config.yaml
n_layer: 20
d_model: 128
n_head: 4
n_kv_head: 4
head_dim: 32
d_mlp: 512
vocab_size: 3486
activation: "gelu"
norm: "layernorm"
norm_place: "pre"
norm_eps: 1e-05
positions: "rope"
rope_base: 27700.0
rope_fraction: 0.25
qk_norm: false
attn_scale: 0.177
bias: "all"
tie_embeddings: false
parallel_block: true
init: "orth"
init_std_qkv: 0.0345
init_std_o: 0.0
init_std_up: 0.0345
init_std_down: 0.0
optimizer: "muon_variant"
lr: 0.00232
lr_mult_o: 4.0
beta1: 0.95
lr_head: 0.00775
grad_clip: 1.0
warmup_steps: 200
schedule: "wsd"
decay_fraction: 0.646
decay_shape: "cos"
final_lr_fraction: 0.02
batch_tokens: 32768
seq_len: 1024
doc_mask: false
train_tokens: 329100000
steps: 10044
dataset: "wikipedia_en"
Each number is 200 + 20 x the weight over its row's rms, rounded and kept within 0 to 999. Layers, rows and columns count from 0. The size before them is the row's rms in percent of the matrix's.

# layer 12 attention value, 128x128, rms 0.119, rows 73-95, columns 0-127
091,169,203,222,210,176,198,189,188,188,227,195,209,194,196,212,184,195,191,191,173,214,206,216,226,179,204,209,210,208,214,261,204,205,182,186,202,190,226,212,160,203,163,210,172,238,217,233,195,179,221,153,213,212,200,166,205,184,192,190,220,239,198,214,232,195,158,208,174,192,155,230,173,207,178,195,199,239,189,198,183,239,220,189,172,236,183,195,223,197,212,193,201,194,207,206,173,202,211,205,202,197,158,206,197,187,196,206,194,180,227,207,194,198,202,233,218,192,195,217,241,206,230,204,181,210,172,213,181
096,212,198,226,211,200,170,206,217,187,237,218,205,223,175,204,206,202,210,195,166,156,191,204,218,190,208,225,180,205,188,202,215,214,193,197,225,193,176,203,179,230,176,205,202,199,212,192,206,210,181,227,231,196,156,205,187,198,220,203,165,185,215,214,165,202,236,192,160,181,210,210,187,186,226,200,199,177,192,192,189,214,183,209,177,214,243,231,183,194,203,213,205,234,219,222,220,198,226,203,182,195,221,169,185,209,209,156,166,184,213,207,164,210,193,179,147,225,227,219,205,187,178,229,226,205,214,232,171
104,199,183,194,201,210,201,205,228,208,205,230,203,202,225,176,182,199,254,193,236,195,158,217,205,225,207,203,175,168,224,230,203,196,210,184,184,177,215,209,218,223,207,204,206,170,208,202,173,216,223,238,198,194,211,173,172,202,212,227,215,207,175,197,207,175,209,215,175,169,219,194,214,197,197,186,183,205,168,209,198,178,219,185,203,219,229,189,189,211,197,237,178,155,201,192,177,197,199,196,226,156,196,190,242,220,224,191,206,218,201,163,181,168,208,209,215,199,244,232,213,210,191,241,183,194,165,194,192
102,195,234,236,131,190,208,240,200,183,219,182,236,211,231,210,190,192,238,208,217,186,207,169,221,198,182,189,181,216,187,205,205,168,220,207,193,158,188,215,163,212,178,196,202,152,216,171,223,183,209,204,209,181,199,201,194,168,193,230,188,209,198,208,241,194,235,178,189,191,206,149,188,213,190,188,200,192,219,189,203,212,203,162,172,206,201,240,214,190,191,216,213,217,208,206,217,199,195,216,178,230,201,199,190,199,184,209,184,214,211,213,210,218,228,199,198,205,181,205,184,214,173,199,179,216,215,191,157
095,204,211,170,174,223,212,203,166,182,182,188,185,214,213,178,209,202,197,170,177,209,199,196,182,178,198,191,203,181,229,216,180,186,188,186,232,197,193,203,173,203,199,247,164,236,211,165,196,241,191,224,197,163,180,211,174,178,200,188,204,206,194,214,188,197,214,191,197,203,199,196,229,199,228,242,201,179,202,226,195,208,175,146,197,217,200,182,187,226,163,208,210,209,215,209,171,221,185,173,191,182,215,221,185,169,215,196,188,174,184,196,217,215,224,219,218,189,228,200,189,242,198,241,229,215,241,188,182
100,167,189,225,196,230,184,209,205,189,214,196,233,163,235,204,226,202,205,209,169,187,195,185,192,230,191,186,232,198,231,215,200,193,198,254,206,191,209,199,207,244,186,171,226,212,205,206,220,183,175,206,206,195,164,218,168,181,196,169,181,200,210,181,212,246,208,209,225,202,215,196,204,225,196,198,212,223,233,222,221,184,187,207,159,207,175,190,243,208,191,201,190,199,185,178,161,152,181,223,209,196,203,171,208,170,228,179,208,225,180,193,205,192,188,198,192,213,180,221,202,201,227,190,214,172,211,180,184
092,190,183,161,214,191,196,222,220,197,189,198,181,205,197,173,153,202,191,198,174,185,201,207,160,178,198,224,182,187,211,223,200,223,186,184,208,171,185,244,211,224,175,177,204,200,222,143,189,224,177,163,210,186,214,178,206,187,213,185,224,181,193,178,230,222,202,202,222,197,178,205,187,187,218,175,214,211,200,205,220,252,214,199,220,223,214,170,204,183,220,204,204,190,233,234,206,183,191,220,215,200,205,206,165,161,207,215,239,224,212,194,204,172,179,221,220,217,215,215,203,199,216,193,182,195,215,172,233
100,196,207,183,176,213,184,201,226,219,173,209,198,198,208,208,200,224,208,233,199,233,197,173,240,184,189,228,194,184,176,251,182,191,174,173,205,229,214,200,207,173,175,216,209,175,185,187,192,210,228,183,208,204,179,205,250,206,168,182,192,191,206,169,182,186,164,206,189,211,208,197,141,219,198,208,202,197,233,185,232,248,201,223,205,204,194,239,209,210,172,197,233,208,167,203,169,217,189,192,209,173,190,206,200,208,187,226,165,214,187,164,210,214,197,206,180,194,184,191,221,192,182,216,196,229,219,214,203
102,172,196,191,203,214,178,201,187,208,189,214,234,232,221,214,212,203,209,193,210,215,172,211,215,218,166,188,201,198,182,202,194,176,190,162,213,186,181,199,185,194,214,205,225,175,213,190,174,182,192,186,199,192,177,267,171,225,161,177,203,206,259,215,201,251,187,217,230,212,179,213,187,197,189,175,187,212,193,205,182,188,174,207,195,248,212,176,200,196,179,237,210,176,200,186,218,192,183,214,207,244,191,177,177,224,186,231,194,238,202,201,198,169,217,211,187,198,204,201,177,171,186,181,197,203,221,196,210
100,191,191,248,189,168,196,241,186,221,189,178,227,216,192,200,184,224,173,191,192,203,223,192,216,182,238,200,192,223,232,183,199,209,171,162,193,201,224,208,204,226,204,168,205,185,179,212,184,166,206,205,230,188,190,231,227,190,184,185,202,174,205,190,203,190,196,205,206,201,219,185,192,206,197,211,171,216,245,193,178,212,217,162,197,194,256,179,159,201,213,204,187,215,206,195,199,194,205,235,178,204,251,215,213,209,165,238,209,220,208,205,164,176,200,196,192,181,207,190,193,183,173,227,192,174,210,203,186
092,203,198,169,188,192,200,203,188,199,184,202,209,197,197,212,219,208,189,190,196,190,177,213,177,198,209,223,193,218,177,192,197,201,223,158,209,209,179,190,171,207,179,216,173,216,205,182,256,203,234,181,199,181,165,215,198,196,201,214,217,216,206,206,225,215,212,210,188,203,228,224,185,160,139,220,174,200,186,222,247,230,228,201,181,185,246,198,213,193,223,208,192,194,204,189,210,189,162,204,217,190,207,205,177,205,192,231,199,189,178,228,203,206,246,161,193,173,215,171,171,239,188,193,222,164,199,213,200
099,189,232,241,205,186,173,185,220,209,230,192,187,193,193,210,211,223,204,168,196,193,222,192,212,192,218,199,178,185,214,225,184,205,213,161,173,178,189,198,240,249,185,205,197,212,200,172,214,182,204,196,202,163,191,196,205,184,173,177,196,238,213,205,193,163,202,207,186,197,232,202,182,197,253,185,189,207,203,198,193,192,189,234,177,174,207,222,160,203,155,203,201,197,227,192,210,195,165,229,204,179,183,206,229,181,218,178,193,183,198,216,204,224,231,192,188,201,187,210,163,171,245,196,180,224,202,210,225
088,210,218,162,203,204,197,178,174,185,218,189,177,176,166,205,204,199,211,141,175,183,218,204,200,194,205,178,227,215,180,168,208,187,207,212,177,212,206,206,201,181,185,212,188,208,210,225,235,186,189,208,216,208,192,200,218,151,163,192,188,196,221,237,202,167,190,217,240,198,197,177,201,233,167,200,206,212,186,207,191,186,200,221,178,278,186,192,191,213,210,202,212,188,201,220,229,200,185,225,190,195,228,192,192,204,213,228,212,195,238,202,204,228,194,192,227,163,185,167,209,179,169,198,206,207,195,182,202
100,176,209,165,227,189,220,204,209,176,216,193,212,188,168,209,189,184,219,222,176,218,183,161,230,202,203,206,173,188,179,192,220,188,177,229,193,188,159,188,195,199,185,175,218,203,219,236,197,202,201,229,229,219,177,188,164,210,174,206,202,186,219,215,218,166,165,209,228,194,214,193,202,182,183,185,203,163,184,190,198,175,234,215,203,168,198,224,228,188,191,206,199,207,204,208,230,235,244,189,200,194,192,190,229,154,185,234,231,233,189,197,201,203,196,186,200,222,212,173,193,221,202,208,178,214,230,233,194
101,184,220,210,210,223,171,187,197,212,206,223,219,210,215,190,197,175,181,206,210,216,214,197,218,165,206,197,248,187,192,187,230,168,176,195,206,181,178,227,240,237,198,157,231,204,158,214,193,184,176,188,183,227,185,187,244,199,210,209,185,192,196,193,185,185,173,245,185,208,209,191,212,185,187,212,200,212,202,205,185,219,172,168,209,197,194,210,200,200,207,247,208,199,212,194,212,187,205,174,219,199,235,157,214,196,211,167,212,220,171,220,211,227,190,170,166,202,208,172,193,170,202,210,223,170,202,171,177
090,229,192,160,197,206,186,217,211,230,205,193,191,187,206,221,186,169,213,196,236,180,194,166,213,190,191,217,218,200,202,224,163,196,193,217,204,155,182,192,213,174,186,202,193,247,190,185,217,196,232,218,213,228,177,156,212,163,195,190,185,201,217,214,207,186,187,184,199,198,173,195,176,216,220,217,209,226,196,188,200,228,190,182,219,217,212,241,191,190,171,224,216,156,174,194,176,213,211,236,217,230,176,232,201,166,212,175,156,206,231,207,197,199,176,189,191,219,184,198,222,197,203,187,214,201,220,228,192
096,192,206,173,198,177,234,221,221,206,223,187,214,211,183,159,184,214,201,225,217,172,201,187,197,174,226,170,183,173,224,200,190,198,172,199,197,220,204,209,160,201,212,214,200,215,184,173,217,192,241,225,205,210,199,209,204,204,218,195,244,219,204,183,229,215,216,200,209,218,179,148,201,202,233,217,234,201,190,196,183,201,200,194,174,192,193,224,162,231,220,213,194,212,162,184,231,217,209,165,212,172,186,204,233,212,209,211,197,223,198,197,184,186,171,195,209,185,195,187,222,208,208,234,184,151,157,219,203
097,195,205,180,138,184,177,197,187,228,161,192,185,220,222,189,229,189,180,213,179,196,191,173,187,200,232,213,191,190,231,223,219,216,217,223,215,220,217,211,179,164,205,206,235,229,174,185,161,221,204,205,173,202,198,201,194,213,197,190,194,188,187,199,210,196,220,229,200,208,183,250,170,187,225,207,165,233,163,220,221,200,166,201,218,205,211,154,214,206,190,199,201,203,189,209,214,188,228,205,200,200,228,206,199,187,208,234,172,193,201,164,158,221,196,218,175,210,199,181,185,188,202,194,212,231,204,181,207
097,194,165,206,185,213,233,206,172,202,188,229,213,198,199,220,181,193,246,211,222,202,205,168,172,213,203,212,195,167,213,202,187,178,191,214,222,213,224,220,213,185,183,190,222,212,214,197,175,215,184,201,216,216,230,190,171,198,206,192,173,205,190,195,194,184,192,197,175,178,179,217,189,171,224,219,163,221,182,205,241,236,183,200,194,200,234,219,201,227,217,207,151,189,179,207,185,214,190,192,194,253,190,188,187,202,204,192,239,205,186,205,164,197,234,190,193,197,237,240,194,190,220,211,174,163,217,233,215
099,199,200,213,229,197,213,209,180,209,227,199,191,227,161,179,196,191,198,216,190,210,216,192,162,190,206,185,212,222,207,177,171,162,220,180,178,204,163,202,212,214,216,167,209,197,188,208,225,199,213,246,180,195,242,239,193,200,178,203,208,205,214,171,268,237,201,194,160,157,218,220,178,193,178,194,198,172,177,166,176,184,198,195,193,187,225,186,191,220,218,194,197,232,233,193,189,186,191,224,211,204,194,194,196,186,207,221,206,202,191,165,212,227,183,204,224,198,214,209,186,205,180,218,214,183,228,217,184
102,231,196,159,214,176,187,193,211,209,163,226,192,214,239,193,199,203,232,168,177,215,195,192,152,216,207,208,210,209,170,206,189,235,234,199,186,212,212,231,213,206,208,236,190,204,213,222,197,187,199,219,172,195,186,196,199,213,203,206,175,207,252,148,200,183,229,212,179,210,192,204,217,217,187,215,243,163,194,227,201,221,171,190,181,191,203,176,187,194,220,219,180,224,191,217,198,203,184,176,171,195,199,206,172,201,169,188,200,210,177,210,209,209,199,215,197,196,231,212,212,194,240,176,188,204,167,202,160
098,184,192,173,178,171,238,215,237,201,185,207,217,177,190,227,155,198,213,194,211,199,195,203,205,223,214,204,220,199,210,209,199,215,186,188,202,194,219,192,156,187,191,199,197,231,189,234,178,192,259,233,201,210,212,184,187,197,219,186,211,201,146,182,185,184,179,189,197,229,201,211,170,205,183,170,204,186,197,165,212,191,170,198,197,201,197,166,228,217,189,211,187,191,219,205,227,211,140,197,218,216,190,221,198,219,198,223,226,208,215,193,237,208,159,188,168,238,211,189,191,202,187,201,191,215,224,210,220
094,210,210,189,212,195,204,218,185,212,219,229,222,212,191,189,188,182,178,188,206,200,183,206,187,192,200,210,180,229,178,217,202,203,175,203,199,184,210,182,195,192,206,167,206,178,189,241,182,226,187,223,200,221,192,200,157,215,180,183,173,267,204,226,202,182,193,227,218,173,177,229,195,228,188,177,177,167,214,187,211,210,181,213,221,174,212,176,186,197,207,215,236,190,209,192,158,199,204,206,171,181,214,179,226,208,231,199,228,189,202,219,189,206,200,224,259,191,245,180,187,198,232,195,179,160,207,187,193
# layer 12 attention output (transposed), 128x128, rms 0.371, rows 73-95, columns 0-127
089,198,218,189,202,216,184,213,202,209,204,195,214,187,175,197,184,207,211,215,204,175,257,230,171,194,190,169,170,184,167,176,179,149,194,201,215,181,191,190,209,213,210,207,221,187,187,189,222,171,194,206,215,192,189,220,219,212,184,186,164,169,219,229,198,174,210,205,193,182,189,186,191,205,216,213,216,198,190,193,253,201,216,158,231,200,204,206,195,202,187,190,197,249,197,167,229,227,198,188,203,189,198,202,229,200,207,181,212,174,198,184,202,197,203,247,162,198,200,219,199,226,243,255,177,207,195,202,221
093,222,184,210,197,197,178,175,200,218,202,202,199,175,217,185,204,208,177,214,227,216,168,169,241,205,168,185,212,223,229,206,210,215,240,220,195,187,207,198,205,205,186,215,173,194,177,210,188,204,199,226,189,195,206,174,222,174,189,173,254,172,189,235,251,191,172,162,185,193,190,229,187,227,192,199,185,190,196,212,216,206,193,173,201,202,186,184,216,210,234,181,215,230,205,182,163,204,206,189,202,232,175,211,196,213,161,216,175,237,203,199,215,186,212,196,205,178,224,166,184,199,227,161,198,207,213,191,228
103,191,214,206,184,202,207,230,185,253,179,175,182,214,154,245,174,208,214,214,194,193,148,187,198,205,236,199,182,208,182,208,197,210,199,220,215,237,188,220,190,197,170,197,193,208,167,201,216,199,211,201,197,233,204,207,215,171,222,199,197,210,192,198,179,185,194,187,226,194,185,243,200,201,221,216,211,183,230,187,188,175,184,196,209,202,190,215,217,161,182,183,214,192,182,214,208,196,205,202,174,194,220,247,197,192,203,196,169,228,201,213,201,211,185,140,211,178,144,196,198,189,228,210,201,224,234,209,198
106,219,171,185,221,193,203,217,212,184,209,194,220,185,178,209,218,220,178,204,209,189,198,198,200,195,214,203,212,189,184,179,197,138,224,226,177,234,193,187,218,172,210,215,191,198,199,213,179,217,203,205,200,160,208,194,224,220,183,212,221,217,228,242,201,216,178,203,218,196,222,203,189,236,229,215,207,181,172,201,212,213,189,202,186,200,171,218,173,177,205,200,194,152,190,172,180,231,203,206,178,203,176,222,192,212,217,188,157,203,203,216,187,191,181,178,172,185,229,224,173,189,234,221,246,189,188,159,242
091,222,213,248,189,186,209,175,214,225,199,168,191,223,221,221,236,188,186,214,201,206,209,183,173,235,199,196,237,218,189,198,203,184,188,162,177,186,222,199,181,156,212,164,195,201,190,216,223,197,178,195,186,257,182,195,231,209,178,205,186,223,175,196,214,204,230,216,232,167,216,200,210,198,170,195,214,206,205,185,187,188,212,210,204,195,190,199,250,228,199,203,207,220,222,176,215,192,205,175,227,208,202,186,191,217,200,192,162,165,214,222,188,162,190,173,196,186,205,198,226,186,212,169,213,203,201,167,175
109,188,194,173,199,203,168,148,205,203,191,187,232,213,183,184,220,206,214,196,175,200,214,208,181,189,207,223,188,192,185,188,175,177,227,174,169,207,178,188,202,216,212,247,201,207,194,216,192,211,233,152,169,203,221,197,199,238,233,208,188,193,210,204,223,164,213,226,204,214,224,155,182,180,186,192,192,202,205,207,202,233,196,214,226,208,192,171,193,207,192,177,158,219,249,208,181,207,232,170,217,205,194,201,218,217,214,205,184,204,212,175,204,186,221,216,200,180,221,183,230,184,214,220,151,222,217,205,199
087,207,186,207,189,224,190,212,185,211,183,202,245,207,213,237,210,168,184,189,194,179,169,229,201,212,214,168,203,206,191,166,228,194,165,192,226,211,218,171,190,189,200,226,229,188,178,234,188,203,202,224,214,216,201,197,188,231,178,220,229,224,187,209,166,177,209,196,188,157,175,169,200,190,216,218,199,212,179,249,207,192,194,190,179,205,217,226,215,191,180,164,203,215,205,184,193,194,185,195,210,175,194,211,216,220,236,158,162,184,190,230,210,215,213,219,190,181,202,184,237,190,213,209,175,169,203,228,214
099,212,171,204,214,191,206,235,184,166,209,205,178,152,198,206,197,184,201,189,183,184,259,223,210,199,198,174,196,200,207,187,186,194,217,211,215,152,190,203,206,186,204,176,166,234,214,209,179,159,196,200,216,181,227,210,171,211,219,186,213,193,209,231,188,204,182,173,190,196,201,219,183,155,197,207,185,154,195,238,198,207,228,215,221,196,187,250,173,201,226,196,204,225,194,224,220,216,164,184,198,188,201,195,207,202,205,181,234,208,202,195,184,190,204,226,193,216,209,244,192,182,226,191,224,233,181,200,211
095,197,193,205,226,202,175,176,153,213,231,214,224,166,170,170,192,207,174,194,175,210,225,205,186,187,175,189,210,208,208,183,191,228,193,215,183,216,185,205,220,168,173,208,210,246,221,192,213,219,185,190,199,199,209,181,188,223,206,217,210,215,200,169,190,194,188,205,187,221,237,203,205,216,189,211,208,208,181,224,186,187,161,223,206,192,225,231,173,195,207,191,166,196,214,179,165,206,226,225,175,188,228,207,244,223,210,171,193,205,190,193,214,192,161,242,187,196,217,212,209,182,183,225,167,180,245,216,198
108,229,195,179,207,182,194,187,207,239,178,205,200,184,203,215,222,187,168,216,246,226,207,208,178,167,166,210,227,194,200,220,218,193,199,232,208,171,183,191,178,201,200,189,197,192,222,227,195,185,175,210,165,208,211,183,170,214,183,182,220,150,213,218,179,223,191,175,206,178,226,195,232,236,200,184,195,170,190,220,214,158,204,211,201,200,217,192,205,192,216,237,170,227,195,214,169,233,179,221,203,210,186,208,175,200,215,170,199,177,175,191,227,218,207,193,232,235,207,198,198,183,210,196,247,180,196,190,196
090,214,237,236,188,229,175,196,200,199,203,183,195,208,229,170,186,192,182,192,164,218,232,188,172,206,188,213,207,187,206,206,216,183,234,246,224,187,202,185,244,172,190,234,228,189,208,196,175,195,202,234,193,188,221,168,238,212,179,209,181,187,228,201,219,213,244,190,197,189,173,181,199,192,189,197,231,196,230,213,173,182,164,197,209,186,194,170,209,177,191,223,192,174,199,218,209,224,171,213,193,195,212,193,190,199,191,189,160,181,218,224,190,204,175,205,201,205,182,222,207,196,239,195,172,216,209,156,209
094,214,204,186,217,222,193,170,181,167,183,177,203,167,210,185,168,197,216,191,221,181,221,213,198,186,226,165,181,201,225,175,206,164,210,206,198,198,200,159,188,209,195,181,182,216,180,205,208,183,187,208,150,211,197,218,229,187,224,194,217,205,180,209,219,227,210,205,202,225,166,200,238,238,221,191,203,187,202,202,176,176,226,183,217,208,201,202,212,192,210,195,236,146,187,194,185,240,216,204,225,218,198,204,183,246,224,183,189,193,185,188,197,212,192,182,178,195,208,163,226,190,229,228,237,221,193,223,191
085,217,211,221,200,180,234,179,188,164,188,216,220,175,229,157,220,240,197,201,206,175,215,219,205,196,148,212,238,197,182,206,199,199,214,176,176,179,204,187,194,196,210,163,199,203,194,170,200,204,227,190,211,188,201,190,201,211,228,207,184,200,228,159,229,211,200,242,181,210,223,191,207,227,194,180,183,212,229,181,199,217,167,183,246,161,204,223,189,218,162,199,194,157,210,204,225,184,213,229,213,214,180,224,222,183,204,216,187,203,178,188,198,195,225,205,184,207,190,204,184,202,203,199,164,211,195,226,181
100,210,209,233,178,180,200,194,200,196,207,247,185,163,178,174,156,221,194,195,208,170,164,230,216,170,174,217,155,236,215,200,201,212,180,205,227,233,190,195,241,207,223,184,202,176,191,204,186,185,227,211,212,204,211,180,230,205,201,215,176,200,208,203,204,219,220,194,208,208,212,180,162,214,209,228,208,194,176,213,222,205,169,201,194,224,174,226,178,226,228,206,194,207,212,210,179,195,171,229,197,208,206,210,205,227,180,204,185,221,159,200,192,191,232,160,169,208,185,218,192,167,181,184,195,212,195,192,219
109,199,177,192,201,179,195,193,198,202,166,207,193,217,195,189,228,225,176,181,180,212,181,218,210,192,204,212,219,196,242,181,189,186,210,235,210,187,175,153,204,230,204,214,192,227,201,192,216,204,197,222,205,214,175,211,204,209,204,192,197,161,213,218,227,187,215,189,154,242,250,192,183,197,226,164,170,153,206,204,182,219,204,221,192,213,230,179,232,201,206,184,214,212,207,190,195,209,212,215,202,220,178,200,187,192,204,253,201,178,198,171,227,179,213,203,213,204,196,200,188,175,149,186,157,208,203,232,199
090,192,204,195,211,222,216,214,214,180,192,184,191,217,169,223,212,203,192,174,232,182,215,227,204,191,199,158,202,194,196,185,207,175,223,168,195,221,215,182,193,205,196,172,188,213,146,198,209,195,197,253,218,159,205,228,217,222,207,194,178,229,206,215,180,223,188,206,174,227,215,206,215,207,234,188,159,198,188,194,187,193,229,196,223,195,184,191,184,197,202,195,194,194,214,188,233,220,201,210,231,180,184,182,201,192,177,191,198,205,159,223,203,182,200,214,206,194,263,221,181,169,208,204,183,254,165,186,199
098,212,199,225,199,215,250,198,241,216,189,200,185,224,199,246,204,192,219,183,202,214,181,184,221,193,201,195,189,210,164,197,197,171,198,178,178,210,205,223,204,230,212,228,178,198,189,203,208,197,224,215,184,197,218,194,208,174,199,194,166,167,150,189,156,185,164,160,241,208,209,197,234,196,209,212,200,161,177,187,198,180,183,203,194,189,162,209,237,176,199,217,175,222,196,201,195,200,222,210,203,205,227,204,188,164,200,197,185,178,199,213,192,220,238,215,187,198,188,249,214,212,182,213,232,198,181,209,207
090,225,207,214,233,202,217,197,206,197,182,198,212,186,221,188,201,171,178,200,151,204,212,209,187,200,164,198,260,228,194,211,186,187,180,165,226,181,220,206,185,224,176,172,209,212,179,213,214,185,216,221,207,212,226,204,163,229,210,172,221,168,193,190,216,185,152,233,201,183,161,220,200,189,172,212,194,208,216,198,178,215,219,208,210,203,206,238,206,195,208,212,206,227,180,191,212,198,222,196,181,171,207,193,192,244,179,183,191,197,200,205,217,185,161,196,254,200,217,200,211,218,201,214,175,186,175,184,184
085,217,189,203,183,213,206,190,183,232,199,199,196,204,162,202,219,183,194,207,206,191,168,163,230,229,200,209,142,214,221,262,224,175,193,192,216,198,201,229,182,196,222,237,195,207,182,176,212,188,196,229,193,197,187,208,191,227,193,220,201,202,214,205,181,202,190,187,215,194,191,197,166,206,192,220,206,186,225,211,225,170,206,212,213,217,200,225,216,181,204,168,207,203,180,201,221,202,173,168,208,181,238,174,213,198,208,199,145,229,167,193,221,182,143,194,201,210,214,191,237,211,216,199,183,188,206,176,216
091,195,217,191,193,208,209,187,206,239,213,182,198,200,211,199,201,204,189,217,185,209,179,204,200,190,209,198,215,197,205,228,221,205,190,174,196,227,223,168,210,223,174,231,205,205,214,197,211,207,155,180,207,196,180,160,237,218,179,165,202,160,189,201,171,206,222,152,238,226,204,192,213,203,183,223,209,233,202,223,202,175,175,199,188,197,238,209,203,208,212,215,190,204,200,192,185,184,233,209,177,224,227,185,217,203,193,215,175,176,208,201,180,181,207,178,190,259,221,165,221,154,191,173,233,187,170,196,190
098,226,228,225,208,171,196,216,245,220,226,188,223,204,223,192,221,208,201,200,177,199,209,205,193,228,202,208,169,199,176,219,196,205,204,203,184,169,208,202,182,184,205,202,210,210,227,187,192,226,200,207,214,187,215,204,157,159,195,221,223,169,184,194,198,202,207,226,175,198,171,169,175,198,165,200,189,239,214,181,185,205,209,204,194,184,206,190,194,219,164,204,212,217,198,199,225,202,191,222,178,176,238,215,197,176,200,178,211,154,223,166,195,177,219,155,240,176,191,172,212,206,204,203,223,206,257,183,202
097,188,182,197,238,219,178,192,191,218,208,170,193,212,192,194,186,155,225,212,199,181,168,221,210,181,186,177,163,219,176,186,184,167,183,204,211,181,191,176,224,196,199,202,220,192,189,196,163,217,198,184,214,203,232,208,215,196,194,205,178,205,248,213,170,193,176,185,204,212,187,236,204,205,190,214,194,208,198,233,199,197,238,205,217,206,190,231,166,188,201,204,213,235,204,217,199,182,194,254,244,173,209,185,199,188,179,250,216,200,181,199,162,224,161,212,212,199,199,237,214,206,205,198,192,211,166,221,195
092,164,204,218,248,233,195,186,225,184,188,235,217,176,199,193,181,198,178,235,218,216,142,210,189,215,190,173,167,181,212,241,174,214,183,222,169,203,187,186,213,183,192,202,194,208,216,157,219,204,191,189,194,201,213,178,201,172,188,207,191,204,209,219,206,182,201,213,175,188,186,177,209,208,190,212,237,236,187,226,229,156,197,207,205,218,222,209,227,210,194,219,199,226,249,184,235,200,177,183,189,198,176,208,214,209,207,174,207,219,204,224,212,180,205,167,158,184,188,207,208,185,204,207,193,215,192,209,193
# layer 12 attention query, 128x128, rms 0.127, rows 96-100, columns 0-127
078,234,211,196,189,191,186,203,195,192,230,226,235,158,217,184,197,220,180,171,186,222,240,176,190,235,242,213,213,225,170,235,200,208,209,218,216,195,183,200,174,206,205,189,173,226,215,168,199,201,198,218,227,183,176,218,194,202,207,182,220,207,216,223,218,191,201,205,195,171,237,178,201,220,197,197,188,198,241,225,191,177,168,186,161,204,218,204,205,168,202,171,214,164,201,195,202,163,217,168,182,205,200,190,204,225,190,212,216,193,207,205,225,189,214,140,208,169,179,204,219,188,214,189,216,180,204,194,185
070,175,207,196,179,243,189,187,200,221,183,194,162,189,207,241,210,211,203,218,183,194,221,215,174,176,231,200,202,213,224,197,151,210,189,203,188,216,209,197,191,215,176,227,185,211,162,230,233,231,223,177,218,193,222,170,189,217,200,204,217,182,177,177,213,207,168,177,227,209,225,217,153,178,211,199,203,167,200,185,196,185,180,220,217,202,188,186,217,192,211,182,189,199,202,213,203,210,208,206,199,177,189,203,237,177,200,201,163,202,214,240,224,197,170,255,172,205,195,194,172,208,215,207,157,197,202,211,207
070,178,208,190,222,158,167,185,157,178,233,209,212,229,190,181,192,205,224,183,192,185,195,166,211,200,173,202,179,195,208,181,240,223,229,225,180,193,193,175,226,170,209,195,217,200,234,205,188,205,203,198,180,195,210,194,233,196,230,210,161,201,225,199,198,203,222,196,181,189,194,151,218,187,188,205,207,197,201,236,213,191,207,172,230,209,216,227,172,227,204,240,202,179,239,152,206,237,205,201,209,210,182,192,201,216,215,190,225,196,199,166,188,185,206,160,194,198,200,216,207,216,206,213,236,205,201,225,198
094,209,201,202,206,216,202,215,202,225,143,200,194,170,199,220,203,220,164,227,191,207,216,234,167,190,220,207,220,219,174,221,168,199,181,191,197,203,203,191,157,215,140,204,191,223,166,185,216,211,229,197,227,218,216,192,186,195,185,182,221,193,193,196,209,211,164,194,216,209,232,229,152,217,214,210,187,191,217,179,196,223,193,205,195,212,204,197,221,191,187,165,192,202,178,218,201,151,218,200,169,184,217,227,210,165,167,221,172,209,204,222,218,186,177,229,213,225,204,207,189,196,200,186,187,184,179,197,221
057,213,238,200,222,197,197,176,188,187,203,196,209,185,219,205,249,220,199,172,184,188,195,227,205,208,217,241,223,210,203,213,164,201,199,210,158,205,207,224,195,214,167,179,181,257,215,188,187,201,249,162,175,212,188,208,229,219,183,187,181,188,168,166,226,195,194,186,209,209,224,190,165,199,167,204,221,176,182,192,184,224,190,208,206,179,236,171,222,189,197,171,181,211,235,224,193,178,183,183,182,221,191,203,196,197,214,181,202,225,191,194,219,212,199,217,184,203,178,174,212,168,237,202,197,202,192,203,200
# layer 12 attention key, 128x128, rms 0.133, rows 96-99, columns 0-127
049,226,203,210,194,198,222,160,214,163,215,214,190,192,184,230,195,228,199,184,181,201,163,182,221,168,224,164,185,212,191,186,225,200,200,220,205,214,191,175,207,226,213,213,218,182,230,206,183,207,187,187,181,182,172,226,215,164,200,219,159,192,202,221,193,187,192,182,175,206,183,226,213,219,215,175,212,158,194,192,242,187,220,195,217,191,190,195,197,197,218,199,180,176,191,182,170,217,218,196,220,184,210,190,170,220,213,182,207,216,224,192,183,208,224,246,198,149,212,198,197,224,190,203,234,208,194,154,167
058,185,188,208,178,197,185,205,209,181,203,226,250,183,196,219,192,223,161,208,165,218,212,191,176,215,200,179,198,218,218,234,194,205,179,211,223,248,188,211,199,220,206,207,160,198,237,198,174,212,177,224,208,218,179,211,226,139,176,202,193,158,226,202,222,175,204,182,208,196,180,181,195,239,208,197,195,158,233,195,170,202,226,218,216,219,212,205,189,194,207,197,224,188,199,204,193,208,173,193,201,219,190,200,204,257,208,197,200,189,210,192,206,201,183,213,227,202,198,156,172,193,197,207,198,186,162,190,202
200,179,214,215,198,214,181,200,197,219,209,232,231,191,194,224,188,216,173,196,179,201,208,186,189,234,198,200,184,229,209,230,212,232,180,202,224,235,203,186,223,185,186,195,207,228,217,196,182,211,182,217,186,209,171,197,229,160,208,235,199,207,184,161,222,182,193,173,196,211,163,205,219,253,192,216,171,220,222,196,157,221,218,207,177,199,212,181,203,217,197,199,191,137,219,206,193,191,184,213,179,221,215,192,200,216,176,219,176,200,193,187,235,186,212,157,209,196,194,168,199,201,180,188,240,186,214,215,206
199,184,198,200,203,209,188,204,174,224,195,236,198,185,189,217,209,204,188,203,180,188,228,182,194,227,194,192,171,237,189,236,240,244,200,184,211,211,204,181,219,194,195,196,212,226,210,194,164,211,183,193,173,200,194,183,217,160,221,235,207,202,196,185,208,181,180,176,189,198,157,175,212,223,199,201,185,216,230,228,183,169,213,200,179,183,215,190,182,221,185,210,182,145,215,217,196,205,206,217,188,213,223,180,193,201,187,214,191,213,178,174,239,188,224,184,197,191,191,186,197,207,179,197,283,207,216,207,186